{"num_hidden_layers": 16, "hidden_size": 128, "num_attention_heads": 4, "num_key_value_heads": 4, "head_dim": 32, "intermediate_size": 512, "vocab_size": 1263, "hidden_act": "swiglu", "norm": "rmsnorm", "norm_place": "pre", "norm_eps": 1e-05, "positions": "rope", "rope_theta": 1020.0, "rope_fraction": 0.5, "qk_norm": true, "attn_scale": 0.209, "bias": "none", "tie_word_embeddings": false, "parallel_block": false, "extras": ["some layers without attention", "local attention windows", "gated attention", "exclusive self-attention", "capped logits"], "init": "normal", "init_std_qkv": 0.0442, "init_std_o": 0.00783, "init_std_up": 0.0442, "init_std_down": 0.00783, "optimizer": "adamw", "learning_rate": 0.00274, "beta1": 0.9, "beta2": 0.99, "weight_decay": 0.19, "lr_head": 0.00696, "warmup_steps": 452, "schedule": "wsd", "decay_fraction": 0.533, "decay_shape": "linear", "final_lr_fraction": 0.1, "batch_tokens": [16384, 32768, 49152], "max_seq_len": 1024, "doc_mask": true, "train_tokens": 208500000, "max_steps": 6669, "dataset": "wikipedia_en"}
Each number is 500 + 50 x the weight over its row's rms, rounded and kept within 0 to 999. Layers, rows and columns count from 0. Numbers have three digits each. The size before them is the row's rms in percent of the matrix's.

# q: layer 5 attention query, 128x128, rms 0.081, rows 0-63, columns 0-63
# k: layer 5 attention key, 128x128, rms 0.0783, rows 0-63, columns 0-63
# v: layer 5 attention value, 128x128, rms 0.085, rows 0-35, columns 0-63
# o: layer 5 attention output (transposed), 128x128, rms 0.0854, rows 0-35, columns 0-63
q0 141:508455428495498444436394444582549555535498516516505517528479525518481479575447511508505498490400533498509530564535606445597581426520485514563430539528505515449506462385547531512562499489500504
k0 090:500430466455501461391462446550559440445479511519548548549457524537541508516528411497540579483382499555538489523525620485552598447520508468517461489534499465495496508425583485494495534414552537
q1 060:555489513555482554442558506546416490490442536507499480488600373522509506544532583456500515540477449452493502494440470477595563419484510470510489451433528448501522403510496452576473475560416470
k1 126:517431413503528436445416431564569490486454462526545538550444555537530489569484477472537532522375545538501522601524570471566581440531493466574501504505481557491534497402567552482550507423555473
q2 065:478493499488571364477429459455538576521534479485482587519455572535537452506480507450475508491426494502489526582557631503516486530510539493538477523608497541458531503494563524502569580427542566
k2 058:561478529481451515490561518537457492510552426488555573517557513475496524463546491499545531469536511464511537405573630470551598461504567508454420419626553422520523507493486442575492536448458553
q3 125:459470430478513450462417448590570466525533562527515503473484494486449507584476510516522528481389504516526533585548620442590558500559474527536487522528479503444514434423524511514565508478506514
k3 128:497491424453520444393448430539553452451485512543529560511468499523552522533577411470526540502370495518520519557523619490585605475537497436514505529531481481512526489441550512521544498428535554
q4 103:526524565517495535538560581456421566493488441465502509519522482557512472437516452481474517530595503510488484436483412574437452503449508445490521512461551507507477546581421497491427461522499458
k4 096:552522581551462524580575575469420538554521483427506449489548482485460456434471600504479489510624554464495481453487395541439416515492502596494466501524557538462514501560479450493444488527495464
q5 094:518508419476549387439453421501475532521520506511490588501490592490488504546507498465541463496427485478494481577553624478534538467515580477534483565597526530460519405449571527536561486468514565
k5 103:480467422453528456455462463540555480475523465548543571521522574499537526523566428492538517505419507472506492552585640446632607477523465482545501454554514450537500526440485486556536507500489521
q6 077:452501449431536462471457404525567475541536539476505536474460533566518498516490440452538549556353523519512568562521615454551547509559505536554480478541523404530516412506556514517599555462481549
k6 100:460511443453508505422425484537549454463510475484528617496454541519503537524560440489531529511405445465498580580594654520606602485524535500540487515571513466493473471437520503547569502444522535
q7 118:476489448489497444433418439540567455522531552564487507506469512461513519541482516523514466468413485485494547608531595417565563504541483518551497506568468515471539425465553528510574482467510567
k7 100:461472431465547456385425414514567477473489499575541543556431509504522509555570371488535503507368457535540477543499588465594596490539495404498549499490450456543488529447515519506548530454525559
q8 074:484459575594549457503607576484375566546429513518554539430543585497508461462439566409502549508512474502535455429491499535398411568482577450429484550496472581475511428487469443555452533526477464
k8 066:502454561512492528613494559507474490493487540482542454548477507521541559469490534501411462561538566509474432379542455493531550483479515545441513448448560496483574626523419437552374526548459566
q9 123:538502578491434588551601527473473515486484472464498446495500472502505488453523475519478509523605535505507497419470377586437451460476493511478524485426546472527443569546458495488413495546494466
k9 126:558491548557494550589561580451457544567498486474458427451554483497501456463443587506461473491617529505467458457484365519397366508447514544492482487474501548437479476560458491447453488566507415
q10 144:508531565495500552579554531468435551484496464478527477491526492524532494480490478521460525524625546499485469431467395548426430465481463507448504491466544503520463599563425484450394521479502434
k10 132:565558582551466508587587559456414594543520500442458438495531518504515472456410607500476475528624536496474497437486388528395392518469514546476455508505497541448509493551450526465427482540506441
q11 085:445531456455467445412433419500531490562561532542534525518502538505541520607476513507518497502426482471468498534530600442572572423537421534521480547594522564438521528507598520419509456410556550
k11 106:504524432463527426420487438501596525503534482459523526529495587507493491511519451488524533519413444468520566597578662469541555483536506514551484486576508450513491428463532537526544527411518482
q12 082:510508481416605554558473463504556483446516571448470427443451499489414505530542468542549466535517481556531489481516551559522478492523462555503516528587531427450527472467452508521452596535437455
k12 091:431456387406524503495469501509524476532468504539461479402592537490502423439441406459438515499462446574500561489402453467470427535486514433458425482501468524422478511484524557453417480483600421
q13 092:519520521505447386433452517549490592441531449612599415589526506506474431461411535380489516451440539570481501449485528489575515578388510508523449505456496520414497518498517569468443471448523501
k13 095:523430592558476457589468515481483557451553436528543576589475492592468481443554533492429505565443453494427472428588472547497523527499534466534550392492523537485553579535455391550465555450452469
q14 108:528432481555498463468545553451458595490479506511584532488479474426519543526513578519541485510564475550564438548424450591444589356514475372391486532528489579518549534555537493521437534454467496
k14 095:566541568468480420470581445478523562541596538541597451530508517408589475464518497525555546446540547417479490469460565499440588467498463499488559465454521375482527569541508538562478509532456369
q15 095:472507567542494558483485513537533495434498502484428407447539459537482456547413571343599450411484462478554467455520471507484459555540589462581559433438482532398440441462474449504476513548404512
k15 095:401507516394548461514527456618586431437443431568353598474587527529477554520530493517481493509500519496506544485566508513519535464486521508547482457477624571428471433512580484507441490526443476
q16 094:503519495552437454468533532525431460550514446512565556577545580505378455461459560476450485474480434396585433416568505583553553533493501491464501599485554526489436490490482561553473435514583527
k16 085:512461493488502449534513481462562488590540511546552471434508471587521521499521527512402567488554595619510356476506525441501459494531485512527541404509511447683509485512471421478488487456520493
q17 105:479553465471622458538472422458560479470468507486464576591483421522571527527471559545503358450505547448385384562442470449542473491451545577439477530460471441522541557528584514415565580525531540
k17 098:552464508548524533430499412527420584374544443486465477501437589501509551565414519538522516527518440542469552490462549474532512595511513492410535555478385583466497457482453598537552461505435433
q18 103:520454504521462445471477509526453511555545474476505550457535636470570541488515481575593510426444551439470546490470502394462528514538540521392550516492511540471440568511465447430506455467563451
k18 094:491500580519572522534479512381442488476534506477538515625526559573601536560547554463559494445487528495463526475565438456456494453454452506552561472505483539455492498454394513481496525560506586
q19 098:463487458496420494522481528496554469488499530477525631440542501530540496502494455443570445548497556460539562446403536440514521554598475526430533375487475503445519483489541544543558519453384524
k19 093:440572575510492586492511397489495435480509460516613573522503553533450463443528466449406556488492435433487533555507525424437552453601524479592450515527527471398429520517459592486527520552475450
q20 092:488498449509484465531549442502558539464545572595543367480412520473586492439554381585502503496533469564515434541466492482468450386530351461523519538540523419563495528532476488460446527460478538
k20 087:582565512554564485496466515440480542545417520480571412503502526506542476448481495536535477483478399477453521526597496515434447579434531440433518552489426535493572481509493519428481589432531516
q21 103:543492517401440580465443488538529474444541544602457496471475447476505498520468477508506469539518560468413537560528475468525521428462519536607467577492488609487489493482546507509525391574568514
k21 095:532338443609551461467471443468552571572457576534502505568472455514555450543496454547549529553462548464527426544489417548499444468529542575580503498425450501441484501508526507460502521564522506
q22 099:479492411537486572491515516444518515542518470411448549419473379484492539538482435607508458619476614552515466519522479452502477418468539523506508437433420450556507547506510494489586460618475506
k22 094:575482476489496561460510510532450477464422511524508530506479524505490495432533463578485544518424564447452511511478464624473513439373474539532504543461516587491538480393518543436607438557513493
q23 088:573492633568469375477514580519434611483485478458521473536517493508499392527516489533428569489500510529468519459547531523406423528520503493434504429504457572489501488575454469505440530446516527
k23 091:521470552502548433514540538500460491434520506452606543569529463496520500458599514475502529433458519568444517399440520537519578475499532423423478472547530534496595470608416486510409559501519496
q24 087:558440511451507473527468480491618496366517606496548436580466366453587514482547581546584470456536456530460493569422445548578528466435447454462513550458513469536489538538525490508522517475390468
k24 082:519478523523539464463484384463482544420544468598527528496527443412521401504557541519494530424501501503522597463383471436498429544539488424439514580452366542448517502570478541574488515487503362
q25 096:506526505498425527503537503445483473397482561493575464560485503418464426459509482465401531604480454545560472464585461501508438429399446489555420490530471488590461499489529465580459410492454545
k25 089:546520391513459485537473525491517482513467595512586532469469351429503476468577509582387430538513584476570548453513627492478428511447570528455486492552481476523467453574615517499532555469452517
q26 100:525543485563516494533511513389466498488428376541464574535518619446461538401473561579428426508520515561514430512453560443429450521539553564507557433555482487542521579563474545495525484462533597
k26 096:499538474549410519517447441473457455541497497378552545546420556575511533474474510514563437550563512509442544500429476491494502501456509357467468472562488512557534557393549524518549513459504605
q27 100:525484504463599431525480528558430546458493433405573527459636610475488519521488589530531515507452471542488469487524524561402513477547422469404553517493452532533527527508428528529494595353495461
k27 088:443516545437495460523534473485444473395587575451465505540483489508549440505554577426466484459546585474451592487449518540469588501510489480454473478572468433450509558548394577615483472514510515
q28 088:496465543480542491545455491481520478537522591539565463487485424424502596516617497541496590469483514475478622560508445502531600402541439483499444441482469570481532484579466473571497451535453480
k28 091:588494502535501441461472477433555512544522479541574498515444391405570494418509498538576530485559445445571487512438525559559472445471396523446518564480444473484518525381484452547449556528537483
q29 098:498488521408548456535464399549578470534537486494525345574567371565479498531535442476523578490503544457373533479560496552604535514466467552546529495466467532455462523547553456401470496499467496
k29 090:523497546529595505518506509488507527406460436493376517429496435542327499482449577456521514418478422510492560485527528486543523489481515534460459530436454575484463408519483466529449481447517418
q30 090:468559456509515504507595539462540497557452558464482529484423544584563555488497489444542550460529433484523524478427453496492429551530505364411502471476531498433485535560452480502568508573445530
k30 086:498540571555544537526543521549554443516469467492434493464513555458502517492543496527478531508461549446599461513501535495544554524492426535498493588471532529548475492510454454497470560506438510
q31 097:543528508429537554506504397463488451500516559505479483458428476519534610509561511495517560487495542495390456572458432495598494500451488488402432544427535526453507528526618465370472442557510490
k31 087:583462514540575575567549512463549540450426454587446534497484421435508487519478540564523532512458519486563538512550487451531460495481400478538425539437381485518474461401491479465536522469535519
v0 092:557399534476611545501393515468445435479489490494475583494526588612404518510534476542516506456499515430345505504560487635483559497458490618476529488486467591477506487513445464513481545480484455
o0 100:506535518468464490543606497533507494389433538472537544506493504433543509515507591601493483472489537534644379546444437478479491485504520425468533509464544411532436491532479471549527488490426479
v1 108:456540526520537517486473498547497544475460467556489475514492486424403460501537534377523486480491552491476481469477455517497468424554467481563590558435520472546552519473441503516528426543589466
o1 123:533445567530561478507559469494437465470442552490524523520465479538473459455514547553544527482488453570505400442471471518454505539461497476445522490495456483579449453558461497561522586538475469
v2 091:530337470463470584471549521543546451453465596526547526533505485439412508531582420495460477509520554485505543527469472491576559396464488551481417397377573433578510542476530474505582493509499396
o2 087:502579540415539431549442509567486483499549427511567479428500534569576491491489452491575553486485551451487572483564479448467470532614530451451506565590510458533595439468490544483479505372445596
v3 087:395523490463400508508510525566488441505549603422507529587412528478549513564542456455522544527533533480502479478583463506519546520539502438487524417570604401525527521564528499523522544493482567
o3 088:482563568462577442506499560488584528445499486382545542400513453510548459430606487486495477510517442480418407573386533513542386477471500439469494530450441455531495533468454474441487423520468533
v4 088:532561443462545425528553578507498463502479437496505489516558549589486477443500523436500544510474364478520551465474521365511521554510481467469494440573576553461544462571393445466492456485538443
o4 088:507412531583469484437499438513480571502489546472476500473434438448536473585563420535488482505504612563482452450516479512493507419457461459554470554394468451504485527465627514523519537560520525
v5 089:575479495572508460542407427377504571462455388584518488507551495514481514456468512559526480496495415499421541481477491479460431468497503534464428559512400629537418429497489579479450461545510466
o5 089:541503468559464597509541501534430496579484505495465463532493521506454588546383552521487517499516594461548533500556471381476634491492533533517495449518469611437526436516544561567584530516528569
v6 101:511586473496430421508496468537552500506589440530466512538503412549546512490623461529507440546488654423555537509463479551509468567424525479521439500542516483519577649481525448494473577532500500
o6 108:504501545559552462535534507507466535463473554381516594542521497498495481484467482541498543496553442517508455444426549488504437443495525512517502524465468522489495369498482504574447522516492395
v7 101:400470482450536518491509482679486486487489570387520593464412549520458539500553522507515485568537603471437414471485485547543543453475553476517486461542586375502571577437520473595499526497463549
o7 102:517520462447519496443478564474636503468553469487451429455547465548515404457597435488494481559419456480459600566480535505545432563496482484539458520538491465495467438511519485381424445557428520
v8 099:451490491579555442542400531430483462564459437464506535551531449553479496440570605506515465577527463460529436497491460562461388481420455374469408607505510469484454487568477523484486545467510452
o8 092:414520473466377561430604507492519518487512454512497469467487519471506510507533435518466505450481496515417525509568533446421508476486505584512582570529440531472454472407503498544514431577573593
v9 098:382487521469560538501499556625536466441472541473468533511461573459537543467446374517466493499486492475536549486654490462496521481513511563515555421504520445495486582514475510481486478466501493
o9 100:603495527419433391503514537476550512575554475528561486524496409537517438495501504518503518483560494532481560517480594525469550462549471396510490618546430471507542460547496506442518395497522469
v10 100:550594481529453459514427470462459554527433360519540475429561560554455487489442489546506518499519414523517486581493476552487502526432457450500463553512434637401498371461496517513436455509578408
o10 102:444450488539552584556509457542345478502488563552439643517513556507444565527471523484498468504574446468498445424488472440432519481543507543532430491522556554516556565527477492555535535492544518
v11 096:515457489475516541522545464572445447561535581535453529507414514467502427510521505466515490426501590483518466481553519470554582461492469507532581447577575418502543656413461491630583546523480537
o11 093:441481491453557504466500491521613571439483514534545466485518510539535431518568483499494506550492433539495583583442568635469431525535502485524498548530559421500475467510556500372419522442510552
v12 100:516508591581431406522531509485412507441525480512616512482523465585453503478575561472541557412501580530440463526505483527507418526580409546501590484415491561524539550543507515517522449565424453
o12 104:506506472421474651481434491394519482574524459476431498487471538402455532520473505459463505528548454461513568539524549442472545477434514565566428542521512491394540490455541470421507485434473561
v13 097:448371387439485519516496439561494539516531524455541516407395446510436543503576405609511551531503513542410537550571438553542518404489460648491501439517540475500482515495496462447471490483515487
o13 100:539562474440550459548468627444570477445443482448460470498642636546525459414559521468520471507448534464518445531478573555526484559527537409440474514463428525521534461550517515568467482532524567
v14 097:530461551437577488513542526570564518491432485433519479458448486484528465440502461510434478414475493398466461539465494594561539485603530602519458518455474516513500404504558488469543561509520519
o14 098:501541507470420463478472399408489398425521506532451498504543590499452529477494528484572565599588498609484494507489464483454487515474483496512535537514541467485467590519431447485450485460497516
v15 102:514472443430523550505541553460524447360449570555505597540501440564484451552512536506467512451509501461529433535541505583453526475512462345461464553532469545537403523539489510574549576509498407
o15 115:503442574530562497556533466501431499442451559521494490476507489506459529460478471558563530477470530566478461482462446546493517521474485505460582511443533470531476473507411487569472598519498457
v16 097:468368499477483656501439427530463547473526619448495566459452441493441591556497525506444463437465538517419440550545478481531547497512479512548502513477570562470571647408477440497508491500469518
o16 107:510562442374547440556520566507484518485551505400509502483563534486473480391475479481493452499613460510586492510428571528415450465514471460484452557618527489556482400568457495535455427524466466
v17 098:539575510511560454480502479569487494507473446494503418440474429510513416503585533436486464520526428515520521497411469503445410501426559478421452590485540569481555507465559577491467514493458478
o17 094:506473498532454500468495506446433561548510398500556565576464518455500583482444468518486484512462504493538603436506468399497528551512506611553469496533482525472554500514511454514540419499556547
v18 097:465459519532522484505479471450475519478449450518450437501473532480416420469500507597617500498438438527488432545459479561517545496517465476448560495534472514548542471548538492539530513533577454
o18 095:484562581485530468542495532555478453484507556517552496470550475475539496496519463482466503576449485509420581536577495359489429601494509487499545415449531469469477532416566569392560551473471461
v19 098:512534489460474553455593454389477428533516477463389512435439581416514550518478541496598482537512556462510488513490510389516546482525501625622505430509528491461456419494556490492504524573487447
o19 096:476498481489498498510423544592528519504555581592618453604542430529488461512529453448446503447396468525433491491524439543545440468408482417445557509495454516536520536461445446506533508441488471
v20 104:542537473523453512539466548518456351435590488458450506419447458478503349452419493478457560445475453472493561491455456542499496540530463458438465550474451519431558457490466486466507475520530464
o20 110:442447424483415547473497452420503623591542428598530515590519480462530541489487510470501445459574423464528563532560540433489527481537544536566510495526558458433502496514524543506496514456533552
v21 094:516574519492499569495468499536533538452501441458469534614524541606445458443553542593504461435464479448523549502560501611536532484511528562523452512544593504492585570508481472503487519516510537
o21 099:472504488517561396437591471465402514518424601464529474436489490449510532530455461471506464532620535570537397488478491498463506450534462401406502507437474474498480420509495526531430496548452446
v22 098:470533558482518506478507549488527477448462483444469480411520482569450525457449514524485494500504508513452426497507525455500481497460564422468554437464466525479366475500534527500377579452530431
o22 113:516527431499435505526457538479476480599570479565486543570504489461511515544497482470516493556551466414486541549527494430519540519483504618540468493560552480457590500476537489452503410457498541
v23 103:485466385480586557535493475524518442494450547473480524446489554499428577513469457574446519531537547412467606535558499465538544459460569562480480434579496420538463491465467482534505425536462463
o23 103:509404503480383481502464528524512490494497486462525488474525471577574452421647519471497460454420516550530580528460460472496543576671488453520432484455495471509531445501565481461555524466544516
v24 092:426442506537475492472505469487475432514466481426588525468387453517510491483460458604499460430539541592543452515520525393596469421500615544409517571492552619526537469519539409517495536474436494
o24 106:565507557514563507508519504515503519417414587494456496453572513478477497564519519442522506455391529539520423507463445579427487504491446455479494462443471406513446454555461550556526564530560433
v25 114:545568539565506566458486501517506490473524494414411514502437488496401596480412449515524539399517444491414521546499535386529548445546473443497544493525546432542423493474524514571470417432436587
o25 139:518479551504564417511531463509462523411418602459482457461536495517483461562516515562490518485438505555528401482465486588474449494481494446482512526440470509585468466532429481555482568552532406
v26 099:519431556433423629494443575538549548473460526405540565520519515564399577467472429482486466514511552471534512532457541550530569489511589474535427427533592465474439547511544484572544429454436419
o26 098:495529487467514396542512464494577545459608506587498450417498470406560477519550434511530523467471509568559556512436442442489481484560463490486455517587524474530503563492418488405481468531446492
v27 090:517478496503480475470502495472483495476550532560564528521460429487518452552454540522550576477520487539574522471557440461482512544516501478514456493398374511547523460458433539443507549555426451
o27 088:560520460505562480471500512583493502490471452519545610471537579541486460573541494474486491535457496584494468506501565544472397491414509429455561506561584455456447491499451570581515563390566492
v28 089:612487487563460437514500443411489635463462407593567476559572556432558481492471485437546502513526465507532549574500470463446450453510443482493443532520455588497507459511536609463465429476560358
o28 089:515523490543508577569473459531425472542497441528502621545491560480452594463380504540477505505546520434517511406527490399502576453523504512552488509569455613432563501544480503567554540473553569
v29 102:438509478564490519459529501523480448528533494456513460547459516382584613503570560541413457573483476505508496520521506526545487612581452638581623472456486470531481487521500487486515481520434499
o29 121:515486570549579460517516506514486509422410586481510481487517489543471444521528498529508512463442539545512410486470495564469454479512489411472556504427460476580480468546390533573475542507514446
v30 100:520453619516544463535509507500476467528539439471531542431491445537462550338588486507449507502504418499467487502511522492551492521569550498476384502552513508484521437520498492527517392465558517
o30 096:483472377476452543481499456458486528503550508510484513481559470508478425626485550542518491525560631511553540537463475467405570523432480483562597580440489459435429568500464494467478575513502500
v31 104:414382439417471601504516459546498452402470486475458561603495457514527564487456440499403486538493517428429497546506478597525494425559445491544511530515566567471439510457448419554452520507496421
o31 105:559626456444412485511414520506501500638539508515508424482514550392471452449540492481546475538593476443515589512496543442504563521527527517463493493576474422518546526551535492402539478485464593
q32 045:604571566457469483484487529537546450576611502458489448480552507511475568510488539444519487496515479494454587531634475456527460601361509483542485493591491523456545592554495532458550454473570522
k32 071:569465437541444509474488496532485537485352464575551552501518446481486498577452511593478558528564499505505425474469486494482502458558488553407579581435642493422457524451567464561467541549461480
q33 053:550502517514527465547482483520542495531434583381492489402531579474484435457487479507490563508557553556413477537503472476497469541465464506585442422625490499532448494468463564465505465465573438
k33 065:604510597532444391583521431514481594555501512538508442501559412510521472490499436553566403539433504470470529468431535467417381553533440443460458574473504369449545506538524497522497476553634513
q34 057:542521512470523485589630488462549466457524501536484478462607368576544583488532447382518481523457499483568545472519542488485543587498583443562495460500528523463635554460482511512513426442487547
k34 070:558496477539555553478389505447470534513393531474425445565459455415427400560544511529495431546578471458488515472532489508472455506579534490411636496439494498479474507433519491574499551555470512
q35 071:544445529547430447501456517515468511540521482599581474564490496485533503477465509487543531548471492527652585540478479422451552506446448489512509553497421498483577447416472509610445604482487453
k35 067:487485499510527414528569527561499486577572495536542554554494513579461521517616431438491462535473434443537473525532617485397537561529573484436574419498483540550674551472485568535490508490448495
q36 093:451550448581540586444522461418549585511444555492407538526524542496507484527507510562464479481566524517401432474490456568536475469503537516442471525458551510575405565538548501405491468590522528
k36 079:490506519520538655449434499396538462477436505431427370429487529435463485447400491556515503413558565514489492489474394514609454485496481564534469488491457499521383446473499484414498459568563560
q37 067:522558489530545571512634441467507478405473517477448505452460410544464594509573476453480463467480492489464477505443565534461530562533560468533547523414544471483477535407473514494543511525507495
k37 070:504464458542592601454397484480532495524401557526493498500463465422422498570516490519512520470513421438512507502541500492538496480588527539413631490465491542492498425500593441613564517599535482
q38 103:546498508486485438508582530569476398472574481471526533455510430547505566482537481436478558550445467446565492483513615452482526568520477449485534450535553469452563468521472433575498472433481524
k38 093:490508474467423341582514487578475501504611539522557568543528474571528521535571541481529497583460441466562524506492635489437602471496502451576506504557557442486601594503489493602468486441468435
q39 077:536440523457501411516451484506446496483564396407587505493513559461514500517476467536472534558468533466524419497504464505568453471492494439550489488463419481421537437502530485510525531311460410
k39 080:510540534487456409609504535532437477523527541402492490530544550530543449504568530441494550554532544524472510437508495488502521519471506437477377450568601417474514527554453512416513484391442460
q40 093:527450520551464572417464490387518574504459466585475437503470512471528455542481491594537511474534555521492504520424407526491463417421531549530507565433395587553446471462532524396449540556514475
k40 085:508511565583498604490478471419541544428443483472446422463478556474476489469434425595441496422524477523384487512463384547532443543471480536480490457400458547527414471468532534403513498593577544
q41 097:453485494542497578488497514445544557542421550614409486537488489510496424535491503477544419446552556536511578492457440527428501452488484560477524532477484559558485552481485553469518477626537515
k41 107:497470482557528639380482447412550506487465507581483498420449468474504530511425462561502509446494522473518484565466467532483493485492507593464577531401467592531469466450519450526456497635524570
q42 113:492527501535493623432527495436545554507493540472425453546550573543491463531489532506522439491565495522459490509501364475497459489448504567536413518442462564589521540511527542398541493578543492
k42 099:515495544557539640435495459420563502490501493477435459436523531485457477456424508503521493478536538451471512511466449495486506518488513590503474432460532585534487494493529460467491436626496526
q43 096:466519421467553376473504459544467454507613506456568548465466496529521560539529536460484557505437476480579461547522584520566564547547450445465503467491518443473579490505500470516506539371474524
k43 124:458503452457510420499516496600495451509637520443550520508485528556486538516607532419506544518472439470565481497502604503536570492534463488498501453522496446514623489538515478539558523379428474
q44 114:428445502584499470497486496458559533580547493578504477572551509471524458500520407532481419504537472456527519568534496442506468481502506442429617583548502496518525510525548496542515581483467516
k44 103:457477544575455481525450483416587533600543505593542526555484537542522442527575399499501413548484440438491506495486478456535472494556551434493588571555483484583531452547551531538458567505446482
q45 112:537538524565543462439555515481441520518543469447471392515574554394552434472542519547495513422524534560547473493532544442581481451439408461433435491448451500455522506476474477497493489467446518
k45 119:490524519612531458519515519466467568567529459484456390555592540390538443480523471615472478427545476500556472508529485459523452480454437460402522499477447489508521566511477518458494516480509488
q46 104:579481502472420463562387544480581527518544504491478469366461412525479484502512548400568431454467521522432573479520441439559434495583485446496578533476383484540549509476544556514499532501507497
k46 113:541485550498470476558410489534567553515497523574502507414468427514494506502516542428549426438446501536435538425510427447522441486564475489458562541513447538537528499523531530524535531517504527
q47 115:519440409505506497432435514429505520524469481534388466397479469418406490551506459532466512555500451459498497560525498557487459472511502553502528520396485487517508477474500438484488398516513500
k47 107:534503395476496483414423518418509514539477460514416474389444486399416497545531509501499511581467483490514513526525495526531452485521492523498544550362480463523507487451540471465463405528483460
q48 107:467496476516579537494505462440507539472432532571396538465547474411512511455555445490574481457508458407497569542554442515502518467472466533479562579423460576573533458492466547439479441588610488
k48 123:429476411451555532450482467549489519529458551547417553407554481440497533474528473485521551453475455401541545578588512507530541460490476549465584563430472590516505413522490501511496452574594532
q49 115:566437495472436529501499511519447503442495571552609504501548411464562472498589476500526527385510512421559463480579477524533454396470562474572464555555574539486573576526437523544509547515470434
k49 117:515455512495496509494486513481486525423533571556591511454543426444561466486583510486552531427491474435551474482578502544536497392492557509601486550518565553496587585559468517515516515480471439
q50 114:482513398550506516461530418444522461555512475514483546555466509509527443486563478521514468468526477444465571512451447473492524488590466481565537560383394508472582455480499537492502498462359501
k50 107:504544404539527525444536428438522448553495511508509520501464507480550412482579479516515488395523461433452586542462512467500540536595463463559553491428387542486587462494480504491564489446354535
q51 121:513486426494507509453512553477460510522451423490455496512452356595604501484540519475457464549511469638439447519529559538524497523479510452560591503489442601511540523465439451461503611556572539
k51 118:537464438488504499481539569447461515489470436446465495470459360614624505477532526499440503526525510660427461534524540543575480518424522431598561521450474553530545519446425492426475555501548547
q52 104:505532459506449538417592452393554460455550397443445543442483609522430541461485516508457449550479474474550528475531474563537439532462472574416488556465470572549528471531490502419504527612441476
k52 100:476530474485440514388582441410543424466580430432444539422498605498428546440494509484421472491447459435544527505499536566542477542470444537429493505510456580565549464544484493500555534561436515
q53 112:550500522597547441508574545468446522497489589560575409417543527445581538395505523470494680492516448468556438499528524543463466564547437576417501525489455486443609534512424544506480525521505418
k53 112:557484492586522413536592508432494547477505552542538397471551484469549520370543496500492712456528422513532481466485522526461436563531466564448507540482482475469599534538431572512438522528501424
q54 113:483508507504543509382448554520446493524529505437507417482484541470535604571522520528513386430514525459398567448515451460482544471503555568625568554410539512438549429448541522443530516564483492
k54 112:496525516500544542350483547518477480517539519455500431476481521456537594556524531491536419410490526474377581441496485440475541526542542557609590539453523520417558426483536486454561464572464509
q55 113:512385495485559454491484462459505547491483578572514490550496527473516549540431661637461430597463512562511592517530474492505481541503498568511534550541461491504441520416429494444520468586467576
k55 117:525378476518562481470463473477474543487483547555485441548524554454504556545417644645450431605472554560506534505531491475512462513514514566484538552515438481518422519428450479490516502595506556
q56 109:464529438545468535472475491478475503512494538597502493531436484442516534525504431481438419482570510546510526495571525468560541517526432506580624449527510418553573521453485493534544440516479533
k56 113:482522425525465542488501485503494497513523559583501497533418515492512519550547421484480423478558505521523566492570547473600552527500426489613586448475468385570583538428489510519553447520514492
q57 114:524425495556586571401524476475463543469444498485466545498446486468477549529459583523539569514517487498457537558561551521567457511563463446543423473492573497542359510624540486411476465523446467
k57 112:487430522535585533428495488482471545495472488455453544477431546514476523528435537541494542519535471479444530586554523549547483475560483453574495447444572474504388525587575523421489486534472443
q58 112:520549393588561500537466580528433586455467528527436585555652552475506451562539492434521524532463504497481536431518537428498616589403514440569503560514474487509519496576477511540518512553557510
k58 109:527538422598538522577489567529419598428444559516415593532626532479521483566498482446495514562494544506472531457534492426495613597369519454544473593515483500527545511556462528523526489525557508
q59 116:445496643444514479486532460452460579477440503511506514518500367452551532598494545459454530331487582505470444476484445453413480422509447430554548577428479419414473420434456508532517519445458444
k59 115:461481646449495484489548504450444582455429508519512508509520351446538506583471543448491525353513569489471462488498431492425464438505467414557531562424482435406455396425490539484516505439468442
q60 113:436506455560530593472474489575536459459418561512384520446517435413506574519521516475483533461488575481535581536465486493550557456469472398535560565524463417484469513478583532556461541537431512
k60 109:449461450516536565465440529557556419462433549492403517425504506408499551530492508497484551454485547490504603537496503501562554463479447392533575527511509453488477514484626496569485543523405529
q61 118:569503450525507558504528448482553389519454443556595487506437521532542490427470566402459451479504579455480430569504533520440474464424511535520570388465488488566517541474515564569526531598497617
k61 118:586502425540486577498509423497545388540456425531583487525446527535536480425460555439463461481504592500479419519489534515417431453427487543528563407474461471592516561475494563610537555609513583
q62 114:502522453531451503525547529417470481464483597421460540490409496583528504510430452558501528459531463548461470488531466405573485534479454451433521656523433569450505501454465505558504534539415480
k62 112:488523442551486514511553542440445475480508582430476534473416531557508466515404487547509573445505456550455479487534507430561506533466462479423528631494461568449490486482419490557503523559415495
q63 115:438502597356480445551527546599446548448593504525446447420604528508418503465472555447530438525482509510426568501507509550464517545481489498434546543552518471469477577515513490614380466488515464
k63 112:427450576376514441539579557519450553452627486519396445440615494495435517447508546444534437513494500501415562504516502543487499559536468488428531560577505461548494549523494475586415462454537505
v32 109:528522543481481520503524411475503582522460625492519632494568400536539541552472394516517439476502554514468472637507505495445455580554474478514476516523589497593594547499549485508504598482538529
o32 113:476481512481544504423559456508461429479560469523457603570491495516553466407433527411474530560539435496463485503555484398619507550442484582536485512437518441509530496565510435531462533490446481
v33 101:516520467485457460553546479524425425518489526537417483443598507474516512552480554524492530503530486516563588506518455548460545522417430460516383486447531509493560508533410544469566527501406551
o33 104:507473548529537487507427417541527522478528478484554568510478472608540559446450421502475480549478555463469399494450484473421451552579516485570619495476547515575472518541596446526435472488548456
v34 110:576454579525470490486459511456497509489519563520539584526456486447551573565546462571414458477546396514478454513532457570450509475565545508540501484500590505608501643509477572495479538480453557
o34 116:493542469446606538405538427559470537435528526609459582500581485456549441421452495464588536469480557553465497565479468476450464537466542607522513466535493510504510411519526444455487472508504548
v35 097:438419570502447462504587544492467499537546572507569558493484574550488570477496433575404528548468546522488449535435456510494472440414524521564556492498461528620498567486524600442455510509553438
o35 095:522518539513495479620503487531514438442514466480540562524422450535518500463497434523515530495485518507517484479492506484588501438512496503496556510436499511445501477443443459559417532468528533